{"n_layer": 10, "n_head": 7, "norm_place": "pre", "rope_base": 10000.0, "attn_scale": 0.28, "tie_embeddings": false, "init": "normal", "init_std_qkv": 0.025, "lr_head": 0.00649, "final_lr_fraction": 0.0, "doc_mask": true, "train_tokens": 297900000}
Each number is 128 + 32 x the weight over the matrix's rms, rounded and kept within 0 to 255. Layers, rows and columns count from 0. Numbers have three digits each.

# down: layer 2 MLP down (transposed), 1344x224, rms 0.0293, rows 418-530, columns 168-223
# up: layer 2 MLP up, 1344x224, rms 0.123, rows 419-530, columns 168-223
down418:121083078132123111147152146106130155103048100128134103209057163164185044068087072126099159137178057097060120137142118100156075136151164144131200132120104117142135003151
up419:178137081126136150088116078196127079114091129093162144115128117155117156166123124111111170200112162078136131157096174084180106084158109133126123136158112152106144177105
down419:170107158124152116117151144141109181132190063172138043153118158076138154168174108132146077186146104200169101156153153153109084136134148167081106098078130167106146143137
up420:151171116128144128118147100110103072088154143173115137120094118136139049117118075093169142117145058143100134202110090157061084154144193123191159120140102159132140124146
down420:144092158185138120152125160072155076175147093113108133122130062180115122169109100126165189099103080132145144174126163099132092124194110120140159102194121150129117117184
up421:112059145144143082121132145122085130127139168094138088119092164127139161161149151134128092188159160115156141097150167136135119137100082092143121125085142109136177126112
down421:111099149168155171164129188154181170154152184141135143146150183148167110145122146164124103169155149075132086083152113120092151116107110086186087141127097133140138094152
up422:172112104133070115131122124070132149125119166113112130129120175145121144150137120131100140137150138120103143125162126137096127083122137158119085158129181128163153164131
down422:153131117123123161166154134141148158120136144085110152096130154170112162129117110115179133163177168150083145120193099169105134107071179128140080184069159164151157142149
up423:133149147121128109122132122156164110148129087145119102136165096126131132115152143098134151117137115131144155148121154127131118111088136110114120148113150134140173098126
down423:135121114166117121132116113116174158148115137128122107091146129125129124083127138099150126122146114155163166100131115141147177165126141123114065109103136106117145116126
up424:103146151137116091115130141105132132153120107117102077188097116107112170100150063154144130147142074140106103115162174104072121105136143105149132123132100130169180140153
down424:114104147148118112100138142129127128127135103100128106132104124129116096129110118080143144078115080136162145145124135147120097127111128135144120108095114115133155143148
up425:128130176085152145133132105191165119112155106212137119130134119036179129146156159122076090066156136184164118123131169143139111127165083086143146143139131165135140116122
down425:133141114159141112124130107181130099135117088176205091112133141103140138173114156140143134130098088103156194125158117199126135141128185128176128123181156123104063169132
up426:129131057127135170093105146111197099122177083141130077134126101170102118057153129117098125104111114130211099178159067086119179100115132121172124168082176098135132146127
down426:085156043099106109113181186109098123146167147121129133107081167087126125109127112101139202132111165113142174145131124147132113119179152098135135158110138098131186181159
up427:146183162156095181201157088152092149098124174109131163128136142152109095173069181116155140160077089151092164116156141122186093071114127126145174152136115060112101100090
down427:086135151129097135135167148157096121075103163080073141141190149223145130104110116171108167166060110140187112120139124178129089097114178090139103114112114097104114137104
up428:156097129144091135134127093126166106161082135128121119132074105106049119130141139107095116133157113132122144123091111121106129095141149166149096123108139121135105104147
down428:120144110110088130128111115134148136129111125144184127155158142105152088130139167088149126090140093103133149051147121071100088137122135122125147162126141129159150077127
up429:191138131166135116148115101149134092114174059197169097148157142135107126156157124185107145141107154091186164208166141179170157106145090091147128130125135164123130132153
down429:110124125178145131113102102080109094137124124105092101144091133137141161118103083136159138147167166093137127085115110151133144115175163085142108129136173142099116102162
up430:157095199145068171117137094167123099137124156133089153153158169137122130085116091110151124121114087112087091145126097113161064104121127157178076093105114181093144189115
down430:173158148150139134159161088137124128159113071128122124158153152105145142168108125098134100162085120148149120113111069142141094121154087137147099090108128186076095132144
up431:072146143153108108138064113144186173114086046120126200153148086114126147107123131174153123146161056120145095063171147115090127119119157174090133133133204205038078123146
down431:152047058150166115132063207184201148086081157070075056110197023087148129167066132148142150159105134046129092125088137164155087250098134032132081148067109100150156130176
up432:123136184103075128083139149092110119162121155130103180139169126134115179099127103179111140148078186133098112070122128184039171117119111141122148181118127126091157171100
down432:109131132086138121085139187111111147139127170103068182179175134187134138122110123164069113118071192091160178130185139171047151111146070134163121112059136076103142146114
up433:109140111128120135112174130112120123112128106120106071164070067178102145095198085165131184124107127113078144108151175119138113124124115161156181147142132132143112070129
down433:146157163148113163156065110161107105121115121153110103132115172108120176121139112162159169104075133118130156111162093130074085135136096082112123108169128109126121116056
up434:170105095126107172105090126146088123077145142117177141152087121067090174133112128157248087103145095095097171136104141142183115112127140076110146128142103110082089159097
down434:176077118129188151084120142158123125107069072027188085173121129065112117124167092129138127174144091150157113151181139120111083133126126079124103104144109095131107144148
up435:062161081123096154111134132132174230153120149084133064067039112149116136095095107078132115130085052162155122131080154118126138117113225189151122092124142165142208121175
down435:149130031116143102186134088168174162179132148134185181173077152082108151122115112103146161086138130043117190211054126082165122093126112087138106162077155068143145081173
up436:165195172167128109143140177134153137168140102126115110137102141119161131173145112159087172096136132121126128119094127131131165062160157106143158197107127142052114147093
down436:195141151183134144128120182136136088179094127080118098146108120095102150169147145109124139118120150147162102136082076128115191189134157123138213134081123149131120109093
up437:157126087169111161153140120109082114117134129120124110146160155121115073140118074144114099171134189069125142141140159142090102152146188132161158192117149106133145084125
down437:136116132154082119167136135112134120074136150124114130156106117142117099155136108133115097140145180122153186141126095147094099159111146121142137137088145097129090113084
up438:113093122102160108146134072177156127151112152162156174135219149161208119084139153137049113122128110097180148191074153120122154084146068080122081103132117160169125154097
down438:119079134177149139161160154167117109109112120121146150130135159099181133170130156110076152136121102144158113083098138121075158108151115029161084121118113129148174126088
up439:144118123142123099142124141136152134135131146072132156115139113155154152106164181136189146131081128112118142127124109161161116153115100150134116100137129158078085135124
down439:135154065113088089075158090118138171149113146117131213140125160126105142154115097150110159118155136132154114157170081133141117145150095119152114152133161128193128113146
up440:166222197140167188050080167201100118125119109095079104133147133093123122121130175129130170048036124121123220135091153124148130090142111085076140202082071138123148170138
down440:124196164133188132100087102161157113098173089108167093152185097153129089189155155096144126106039117116143158128147119131066051145113140084125038134136117145125155093102
up441:044114147158133075174107128114124144127104116114163160069099181084151182127183131136168116113145084097128157085094153090050028191124186151134145148107133123167104107105
down441:128108066214136147119120158125110115142144124161132120147148116091148135129131129090111154082101124110114138066112145110136144179155135144134157157102124130146069130167
up442:147169164077096117103113134011160108118137136113108123176123125086144082135137109136109131157108049130063165161111211088137086150139103078048101183089118056128109163126
down442:173051164185093089116110185169088161191142084122077125133155118112193150073205084116147138151211132071187086116158095128114084091109118069125170138083031090131124093119
up443:136125179165124093069109094067200098134122183090104117119108111155139170183075130142146172155132135201119133166114084119136150001097111131121125172138153105087164189149
down443:128105135088132106092120111103143120097026158083148143123132144127118126111093105170127193167129084107125096150127091139154134063115069110174169137143160177132160188108
up444:100125136138137149119147129141122125141128130113124135122121105125119123128095124146137106141137117123101138102102147089125139101134124141103114123122146164141134154127
down444:114129113124128127128106124118146121108145158118136141097133116155145119133112103145106103135120105100156125124118145136109125152116132119133099095120122135111124168091
up445:111138130099142218144102110166226144120155094146132142115164110171112188075144161079112096178158100111101148153129160106168187113078146065146160138196156116155146126115
down445:106150104132157200198051112163220134064110107177159070128147157154102144091139135148097153123118125101136076143154139144111154159188101124097137157161149077144061179157
up446:129124104105109112110147130189119123109121120119115121170163176129082133151101136121134119125100100124099095134146142128102114101182082128119128104134096133133126161114
down446:127076087137123114120098139149123141132160133107161126121123154117116106108125150124132130179105130126178149089141104133145118131121110106105142133131101134147110102112
up447:056176099143157156096112117091109096136167134153121100166091046064183167149075079143131122112157121086147124113158165079081157148184116114128090123097139202066084141151
down447:152080121096175188146130181082110140181204179096159114166170084122164123108129139089176123159127173041132107104127096096173128091110110138148153098116040091106074110103
up448:138114122104141118154124144142122119155149166092122147083103132155157126152142112130132122140119136120106137126156133140117138135110120122116157138098106152170120104097
down448:159117135152138117107162139155121102184168164124128148133140100134168125143110099132142145121171143123129156121133104151137143152100121140109176166126125099164155095129
up449:129114155127139121101124094201168170138128146169124123089182173091102133165121137081105161112189148140094175086052168092212093116145159139100141144058110072084152230031
down449:157175066101134146125134140147144221158206122123128094096094104098062084110116083073127159084139137120118172109099160121209136188168145164088120150053061065066155223120
up450:128160119110134170094159129123149114138118212154152146121079118133124158107136065157141138186177209130127123090102141143204094105112111145128145128042134155165176113059
down450:128062081107182167135147071114159141155125070150138142190140115105083146127144095156155137163064170135137089201180192148115158153118112115146131112117107151158154184127
up451:118128094141165141138150090171169140107106091120112121193152131145105112151111153121122171148131117156106136182165185112066120075138100127134137201096203083132159125097
down451:149151150173180159192126157145087135102152121092088133157152080100079128191146081128202139124153153187147100184085138131130132104136157103157115149036080125130090168140
up452:162108117103097163133110046255124125136122177042083098153194118105142141168188124146129094155105123118165136105129135203145165129145083142110123143111128211038146204143
down452:116109075066163151184173156160166137163141158052146071198099093142094131167175174184116147153146079139121156153091073169188126120172058122059123078104126070167132132125
up453:134148157104144125179162115113136125170169117144140145135140164143129109132127143183124105140151066169100160151122138129116097137122101116097136134121117105098124125103
down453:108132116146112141143137136149122110127169125132132147132103169118119145142119116126129109156094083158130153173101160107116146125114117158135112121143103139128151132170
up454:133101221128094121113146115097101079069155151181079053151146080094157101098104143171019119202078108148093145166144186123180085023115124161085161126148113166133166218122
down454:158067065118121178153122137165069135156123120103110055104174062137156154139194175153083092048139159137086134114132060124150154087137085099171151166148074145079172078149
up455:123111131139061163093162134136175150093104146092090126108168140168134126110138121091060171143110146132146096107125149180119139125122101138119162130095130125140145146167
down455:168116167118123138204125239201115106112144092104144083164157158197124092144101137140102162103114144188134066161150135094106177141156132093146115080103115116098167096164
up456:091149158179078146102115129078100144112142155142125114178127127152162141121176038109160102105084119133148125110129097141083195184119097143143146111153069139152166175129
down456:151107147146083147129144119117121122118142154123096032162091120123155088143167116081141184072099122063130111149113115121080154186150131110129109141104133156188169099094
up457:087124134071072150132125106133111211131065128088143128125115058112129148129132212096148147130124124139155092121096153191116142114090153154186233166156182151122161107132
down457:139123142146167134127110178139088128109099073084080131144084043142195126142139152143109170181162143083188011087118119127058121185079114153158125164138116107181087127149
up458:107106122145161136144128119105171172111127102125124117129175145115142110114230088062079122145087179147140139157150142119165096147145164113150131154160089128149107127152
down458:146128104116109176144204079099146141164110099147168163144147114176153164162145017130138134087073143114191039160114155134118136106143102147104144111128149098048120111228
up459:139166106098062145058162133089165132092134098098113140161104164088105166113127128134107111146123154149181191141141129125122146171088134068164144087137114101125155110136
down459:157100107164098135120077121131125155086164139118174192173100161112135156172116127107131154126186131148180179131102127109155101154111139078155171111165131116136180130152
up460:059111162131119128101147093129133145099099142104092146137116083076137117161120128131156144170082161178123136154120119131120143175138125144093075089143129064096170166122
down460:067090090102137095121126131145154108099125053145173159126134159093110131120111082152121089093125138122132095123110135161139136170103115051104110140138142137161129183066
up461:122143109168170109112167130122122134135145185147091143138122132137152146118069080102115122130084155130139146135077125157129105062118122123142158097164168084144081178135
down461:206125149119182086112147171083150108156138137142076112146082147086154108172092080102168128140084112150102143138188114088139136118095130172123092096106125164144131146153
up462:124149130102155107126088120084145104104132191076115113106208127156119102160120160141187069104084109130135160138067125113167163146154151116076104075172145135177142094109
down462:129077110132129154133114154115129150152158121047116130083138131140098116140107166186142092072138151117164180132049100113146135162157125129087102142146083106173142125114
up463:110134140209090115100194138151124131073190160133129131125134113146171123129144155127130129114141173152132180140148122126104110190142115108116150100149105141114152186095
down463:124143117198107124137139047183092147127139162124089113114123122131157100136068113154161191102189153138143119128131145076169139140087124105065175081163108122145114175160
up464:199202113108143051130142151104131075193127152190197112245071112202179099185171217139113115149141140141122167181081138138141153128094175185111134071180094117175116185064
down464:127132121172133095164153211121182083117170054118129151131103124143063136164082152086124079157134115155155135156061074099142076186097155076183122033116098128159162035118
up465:033121151126134178113138054130101073078120102147013145219069238120133104110144079151058147049089090103198122128109177159123124100187141119155136090104170072142154140059
down465:141087116147138181136207111000110137076141106168116091101090098121069173111185126141179114203135077072105115143089078207139195165085135128090112213138095055086097181226
up466:144178088149064087075201116061083179059108149133130186169139143166112136112144123135077076187125165118049131147067148134135126198115135118116188138146101075132205161098
down466:149173081172082158106102116082099181115143091134132179153165105138081203085154139130107108110127188071097122131089108084125150179081139106120107082166102023112031110225
up467:116159123114134076117109068121186073147094117142134123101112120158079075118132086146110182158149087127106122141085049123148114055115093191111156066139018189077151165139
down467:112070154113076092136080053182109135173131100127056124077186108103100144098208088147092155172160097141131160136176210100083188126140100133137109161084154139083139110222
up468:093150240133167200118126206174195121117116212133103142123151140076179103131079119108093095073091049088151141157175134146053130135110071176130082205107135136036120173128
down468:130097229163187165095087098150131065188118136135113099165128075158156153255106119079080043119133037063104133105120111079148160128128072051091120116104196089144141161114
up469:142135167088065095113120110157095144077115140143131109105124152158097079068127089120146150155106153113129119125198152111104134101149170145103143129113126119106112158097
down469:204120128105101124080066110129131124115165135137119143155116185128088126130122112136129115122122103090074102152126109156105152112135163097150087123020130130109153129148
up470:026097081132117107077051125111077103115160098142128171172125117084218118077118110147097077175163129125192092107141118129156116195179170124067125112148097125125093149109
down470:123129191112155117180102199115114162164174116125150107159091066159121107111128169123115080113138179074092065119065117151133131118147122150144179187133160184057068130191
up471:154202044154151178119145120226137099111168138099107214182046168186085074084088117128157177099165121177117099119096080172104222133117193088123156112115123093076145118137
down471:123133148176077151082146121167146085135078103155135203113086137200104094128145010127147120120128122187181137094116113088156107139157098048168102097136163159078115121042
up472:090130083102069138126153031115085107122180170189141128109127055097129093072136116068118081131138080098084126133044107158113140119127190116149116107091115206143111107090
down472:108123162114097146093164131121094124085152040119123170105148105126082125136124179131136101104108149060124093172103088083157116140102153102083088119101132146124078138176
up473:181144187150084104198113061076153159111099147139117138155176151093123134100125096154131168092247119144120134134103149103166165167147103131148116183044114160102109164127
down473:158110219110125147190126108127134095156087081181163175138108110151134186110151135127177207112132178117069197115135151107135177163114104077132139218062105077147110057056
up474:141126073115142136105134101134119165136122099118131120105143114106111126118118110139115091135116143131109152109141142111114135112118146152118089178086116141124121127140
down474:111130115115153129115116102131091160116111125111145087092138111123150124162138116096115088123118110129169153101116132134121140110137133123109120136117118127115127114126
up475:150167157078160126111124149131174140146131070136128116169103182135158118133107153135137120134090165118123153138041118147143155178104135110142121126144051094089159121140
down475:120154134119137119130097087090095121134075127155151106116154144118140096134096141143100191115125146128137078185124119170145141142094144156135156143130160108154109123147
up476:162164137133084141109134116139105181052129088124140146026126179192078141088074137098167106172137166139132186088079149126137101064181105114143162127073152128141128184160
down476:137137189161097138090118157167134121057113043128110105053188193136133106091088180189096116144156210132110118083075137126124101171111147135130149147107126107106151079095
up477:107149117145113161176140166155152173132133140111118107086141092110100167102161114159127113085128105124099167092156129114135112091111131095095122109098172156108098145184
down477:187114121111114143158081179224139114086155138167114148132106099132119118093158118115110126145143119156156196145117118124128123124152129105154155158150136105149158130172
up478:101138141104141075134140164128100133129114120148156114145133122146119102116117126116132160155116118145140127174142131107143135144160105147121139143138152124115151152087
down478:141118120126133127169159135094132121145151110129140145163108131158108123129109111150169145135127113131143142128104128122147131147136113115138131103128094098116131123141
up479:170117147163140118141118097166113152085086152137129123130138089145180136092109100095110111116127146133122134156163154102099099142153095102162133155096132133077114103146
down479:155056140141080144113135184155101084115104100093100155137119114141203130149091037124143138100141089128122085135136151148061145124142084116148077157082126119103134159166
up480:084055115135199133114088168155127129104075092115139133080133108149133182124094148063145124170146141102121116152136103090163130110105125118170110115131109135112100081056
down480:099113088128143146150085178079119168133092136124118105110117147156131217123116098115155131131095109090166120171143140149131131116135168168136127135071165176091165083123
up481:066118073165156124150127117126162156077149201133200152145141127191107205145102169098174137109132128104152120144093143155133091058184059174126102109136118144081067177126
down481:079145163232199079158152121178111122069183095048096172117178144156075209151079107059128158140147113124100126161090121148174108137116124121178115132165120138068079212114
up482:090126028104072123146179074109129163128155086149089037099095126137128102096167152121098154052095210128088078104202121134086112148068183176082177123116214088130118159156
down482:138041123131086225113119148032137175140152113180107147130070130149123099183097107120092154159044135155121150108150177064135109091113133114081178102101199094121132007169
up483:104116105055140050127095139146134162113210134116131123087066162144051156103129154127163156191151156091107138093102085133136156090171198048081186112182094194054144154038
down483:159095142129162084039099093110115121109126129089131149084087130134070213083128100149055136100145138154104070104103158105073118113100135093138154134133154075076089142109
up484:166185120088087097106104164148068115069062058206203146067100138115120147053190140170149162145134073156106129168084082118108139162073084151093068180104130165206158211128
down484:104110187116143125136027204164113077143124121118129145142125139186169135074133146083172175112140150150181093136087133108078203181107096130181111083179142095148100171180
up485:137137157079111119138120157110144173109106130146093168102144127098155113113167053161124142146106151142106112128148095139118115086144159148121153112130144199128125132075
down485:143136131130142109161139077124150138172087137098158115142101173125129138169142133117144129147126119181119126150089088129149189084123122111125126146106107173135169172117
up486:123158145115135030148180076184115071093114163117148187066106140130103153087113154172218158149168100114089139133170132059133131092057124150127158101078162174117101138089
down486:159105083112127093108123123128081163149217162158093096171186128145061164152143170146119044118139091089206106144181161119094118111136154174197110111068161161208127115137
up487:158159156048139143154088115156112145114078148124140130120162082137200091125169141128153154081133106144075122184114181149160165119158133101115125104137136114110165109086
down487:062087033080192174163065145119122132143068121099187143138170145135148080154194104124128150096081144209099100169142175136120250201142170139159100111148140109080197114152
up488:108117105155099073138107028128098098082075113101131149111077140107075142083141136093142112194138112148126181026144075096112105156094155160080131100120153076109084190127
down488:144134129175114093046156045076104092157241142156158246135105061187096143122123154189210130080140122109171101175173164138104117154064170091106174135111164121136050148159
up489:123110129078169107098171139130158117137200162084066122085145137152125115085105137067143092138102105160103194151149115079170073126184102140129143190143152146139152132088
down489:099067068135128118100189150178090116118184110116105116081147079119118123128058139107086069151123082099084116114121138095123120157201119124190172173160113165131159043120
up490:111160122188165120101168085120140133149084161168181096113121117060133139111103187139139108086090151163142152110137148145176130106110083098169117108155110072141107126113
down490:151065145105140070121111144134141111164147144122160068123085158100148159109132138142122101120166140156149141155187123099136147087163113132073124108137151155126136129132
up491:117155123124103137129132126083125160128120160134175094145152126171118158107132149095174192090096131182137185141141138149148109101166127118117083141092139147103116114121
down491:108096136106092173157137149161134120069132183133190124133139137141141163133107145164100130120104130187119185176154103189100148135184139105102099155103141114111147167128
up492:113104133123151118109111104159160124148135156113124112134135145055064160113151154125100092133152084098142098075082103137080101077126132133160138130128183128118100134084
down492:102095105100121095147106133133141122075109133093159140114160149093087175125113135135122108143126121129166132109105076132090102115132101133190170121170142116136141094107
up493:149148130101099081145111102139098155178098156089131125189101122127111127124138146083119135147050073127091116184115180144151140123117153166109173105059134118103103120121
down493:162180120152095150122094117129084143163079157087105148137125185163142141044125153096134113106055069066107135161107157132148159168115177138118128127115161137134141075109
up494:184059145103083093176133132075154124101136075102096126129099178130143176153156185098157150177103160111096115148125180129085120083131094109196105153138160125166186126102
down494:135047126125103095132123137079143106100154102095115090153142154169101177129136104110095164125136165119157101158109114109010117072099112131141121158137120108124110131102
up495:195130133096162146161171093090104121075143118128150131102144085151177118044181100164114144107132133128126116169167089147108071131087097117107163177120134190107124107126
down495:106130129123112154138179078128113135065112131113046105058151111133157121125137190160102187100097114142143132076141097186170124175105104092078198151101162131179133051112
up496:133142159187169121114144135135083114117087133135089083137152140141138113108146175253145165152154126141177144129106107078113137083114147138086112103111178164132192113155
down496:096062123108171119135147134198096130125110110137124134183109137127157097139117130149167114141133149097100120089115149091158067109148111099143132131096167140117082115089
up497:109156088178141204156111146097114129103138145183153074131156082114142070103099113161160159161123120062123153105174098104098145111142140163153159107142141166188051100140
down497:139116085136084122110113133131134126106120138145110080146104147111152097098142132120143141136112129096120118144219152157145133112103139155127188144079122145153065133113
up498:141117165096108091138130119138179205140159153137162121177132141141095134183124155111163132108151177170109136125117135161147175071170195146164147122166102145084111129077
down498:116162175123178155116124157150147168150129150138168119107168119140096151134128197114111128065130181097140101111089154140187126071120222129117173183139130166066186090127
up499:116131086177162162122143145124137081152145099121185110180170128115170136117114189150076159161169133124087123124127155117177105143157112139069109137134136146102113179118
down499:151154090085152165073148128085181126136163122082142106135088113119088106150116120107162126100081137120094125190098078132141129169098137104133109111133123075112103073143
up500:181158112130129117160166138163103110116134161160169139188111087074082149225095157110104071147064104167153115135200128119100062144081174129119114177204135158174099172181
down500:179048171108213118154181136097135135068118127142155124099134108180182125126079136166124134164150155089164110185115178077185148154136111156128189105125148131142112119149
up501:170089130081079082197170056060139100106174123137124061100106100116095169112070113174133097136086129114165164112130117159097128101103091140108098109158135086136143126184
down501:146079095156129146146140066141123051097188168092153148107118134193138132093086094101173143131112112102172091112151120177144146165157138126109161097142178117092100143115
up502:087136135106142091117101169069160179135139175154156101132127105151118144160106133131135143135091146118137116100156108175122109139109151190102161128081123139077113165126
down502:147093144105142135096076118116125127145141132100151175163126152181133127140142128109151078160151161115113110151135135145138148156147166117132123098105117107138135148116
up503:133120172161108113137137147143057201145125121174094118125127112140191109164189132133046134207095124156091107174061106124090110123126128124110093101169115110187147156140
down503:131108171133103059100112184121164178143119105145093134166134099150141113106176149186116180123122134152182120136092133136224086064134140158184154138090124146089069110121
up504:201116137142101136125096131173158144135117133114113182116204062128063111129110198120153154199134103146090158129128155132149117128172152151117071131103162111099130137136
down504:116068128188166108093130141092140141189139143132142189146159116132065113111106213217139144141084085085128104119172127159115096137115165146103106075111099139107133125123
up505:155116140096147098123099139157124116127136101106158121160110095128124115161149121114099124122119170151120140155124150120118124095107159124116141088102161147131158187112
down505:162094089151154168125106178152121139084187080079159139108110176152123117140118111162087162139165150117079116102104131142148131135124163127145106136162125070132116157141
up506:152164136116176073125167163114084159119119131112172162111153139122156116128112140193167139113140094085139077148164125069144120093147097077174165134123097169046080082104
down506:101167139090116157127103095091190165101137094146084114141140208128177182137121113117109122184087056143125091197195121125150117137117100101131167163135148124133138175109
up507:115127107173148133113140102107142122137068167154157110144115183099112132128095160171108108134099153119098166133129065101134195119123124157132122128129139074134107126150
down507:143118122118120137163152138137142105131136105137105106151146116133143127141091154136143122083112141086141099146145165143120140142151092153130121127111156131137118120106
up508:137160126106109077139123110070105110146121141116125140163174098105145120129147091107119109151123132136128130125160107133134084153159150110139129122109119137098120142140
down508:100130193106136132136135154139111125164127111093096156140129112118114109133117145134171110140115093129148121125140109139165151180136173148161136155140116123136096098197
up509:169182126149157096149143134106121142130153144154132133102126083146134123121117130134137129096146133145125102124122127106098130117129136135160129141134118124145155109118
down509:133161135120128114135107134109147139094122140134133110093116129148152102124094101122140134117147132122134130120142124104114116129147164153138133103113127117139179160146
up510:118135132122160101144116125111150110101122136117144105133113113119117168118149154122109139119123103128141139163094115140133123142103156138118134157142099136118159107128
down510:130115147149130157140116141136137144133114116129107141141118107121113119088112136142128113130133118123141120112101151157142123117128133176159148097123115111099105141156
up511:128133130106104079084142137133170135095120090093078163117141179119122132110147149122118161125118120129091151113165140143108131099117141122116120148117134152093140137188
down511:107137123114107117118162148160140146148143123125151083145150149104102136102129174139159126171120129147181087145135145110147105161139101137164200146076152100137138139180
up512:156065099168137163072150141161199108148076208100095131136100159070108109175163198104148130070102206125154135169137190155192216141148203107142138135034018183156127059170
down512:123059086123196204105103142114181132080152124102068055128191095223140134093148143116147102029175105135135188177103106089137158070165110120100148071094086082106149147175
up513:156187123111138138110091128107168142127058169152106098142113139132140093083123092113160109114132176116156166110174157105091100136142122092132177123114101116136139108149
down513:128143122094166180052104154106128113110156095166135112111139160135115118128191113138134116111143111132127134158195096129171071095120066149167151152144123140138147191130
up514:106115108127135073143113126121131135141122148103134142149138101150123116147132112142102138118126133143143146157133119120105141118141115146151116145097133085125093174161
down514:133079121132119105132143137109112148151146156122130141098110140123132122174107124140139152138100106129122142116135130136136116131112141161121117133123129101108134162127
up515:140134146119171105113112096142083138146112166134141114071093118122155122159087109169133118158142134160110173134095098098159153114159112100165096115116105179151149136107
down515:125126118171148129113142145112170117147096129144075125136101154127116102139118143111137131094131099132199162183177149114101119141123133130159109119146110183165162178155
up516:174127089093117143172084100067107101154083172130107111133101170126114137125128100075154118117105140156138174187092116130148146089151122117169160118114123121083058135128
down516:106126138166148134168129109115070159151107113167050117122165110174118099106107097129098112095131095077187131130132113131121160114174141173118124137132164154109144099163
up517:099111180075145168103149128144159175110139092053098105122112180107060182141186150166104106122109145247178163176174158141211162063164154092084133106133058193167160157109
down517:124099133100147125135151117088152103090120102113104134104137186154138126048154112201122115103119185170089163146124093112152065101150198089105080158121069092154124139097
up518:112104147134145099090186125053122143139133097171139162157146130117089132148152116101121137153133112108072131162135146111099117118141130158088153123119121137118137147094
down518:134111109108166121131151092103161147125155124141140115146116120122082146152147126109138096077146148101078130181148114136130123178113109132138131127130113124148124094131
up519:104137065112109109153137173065132142123157131191136134140153157107162153090151161159123104138121158114136089081135143081100109107120130156134179108075139133084092158135
down519:136126116089123131103125184174139152148155095154145117219206109114161138125110179145104106146105134141125127150126168110118113135094162121171170135133089127107164203169
up520:081176200148110094092127131135136100131123116066146111136068200092120101121125091159109126089129095140141153081118072088140146147100123134173189143120124172099161145127
down520:090164158158146126081109165124116129085129147120175106086100113105118161153139139146171138123129070130154176148097071085170128169139109106123140096117159142124153141077
up521:118148133096064147085153117111133143148137159122121169100156154099118114134116141154096145206131083106157172170141142111145111098118140109157143162088145102133127148141
down521:190138108098141134101123111152096139159073080119142159121194144121139122166152161163096102134098073158133139139160090127105118119125166130100143130115147124167146121107
up522:157116085172131124119094117138148170067142128165131116120168089166178135130129118105149139132202109165119188209190110097143184082111162149117143146118123168139159102111
down522:144129152115107186118101086116097163118194127093162138135169059142113099096100147088155096077106084163145108165184081175104113143106149200123120159086130123135164146159
up523:099150122134131145101082125114119127119172139082115166132111135167122150178107140139135082135191137172082104121134118124112096145097136115101128114092123111111078145129
down523:171146116153169127101136118154086129100141123113125130097098099135112126133093148132131092106153088140076110126134127155166165126135104089167172123148079118129164149129
up524:160111213108065079145208069112069119121193166099155185115137163099140140128153151164164167096164138161078103122082129167189082150117082151163119213137141141125102160180
down524:130090125127219145139140093078067129077150066112120176056121136117071149150202089112180102133144109142114137167214066150122138135159130197177170130143109111128128092037
up525:130108109144097113097142117096133142115105129133122126198192155160145162170141194108125127081181210178104138100191125161133115175091141227130098125171142107144105151188
down525:194147126142183120139106145168194171081143164126091148122154158148145118118106118133180139148138118127140153151118121158154143106086181110123120119151106124097125144106
up526:156092191171082080157152127153086076066016144103143132151107118107140138094096139175130168160205082072191100060174068077077142116093104101121167124104125140101125109116
down526:145164078177166114164109161173118135122113140147109136096143195141201176087151151138146109138147097137068119105154179129170130097151196127118127152141118173149155131148
up527:105150122121137089131135185133122189156095165115180138135180148121115092075162149105148152100068153101115083086099147162056214186153150214122081108179101137123103137184
down527:155168077126190152167109151167137110151141137119064163177130126146088121183168183110166113056097106101160102133102111094163104168096099142127093168164105085129136142071
up528:094186141093120123142120159115146176057080182135112105104100170154128139116064143129145165164138124128124120139113094137104167154174116126134101169111109175133160124156
down528:119153148141149117044146126138144120151083178179098142132077117156106135129104122114144177145128128107145116135052109098124142148131135144154113190133088187123136110091
up529:107124107172107118127126113132177105145121092130072129184109175145173129176124165091115162163193127163125142073147165147122101109158105090087126159079143151090112152110
down529:139117130072139166082205135187155153149144159092201171155113177144098180101149120060158105105144112126076179172120097144144143196095164165090147171147071087078105153154
up530:130163096113170160172086104047169143109161113089108158121120171151096120104170125087182102084111128044158140139068142139154143085148078063165071051119137199107130107042
down530:152127112127160192161105120116180078120188118103215137086095140128058140040092049136165156096082143095119172192000087154096127143144084086143062104128123147109113117103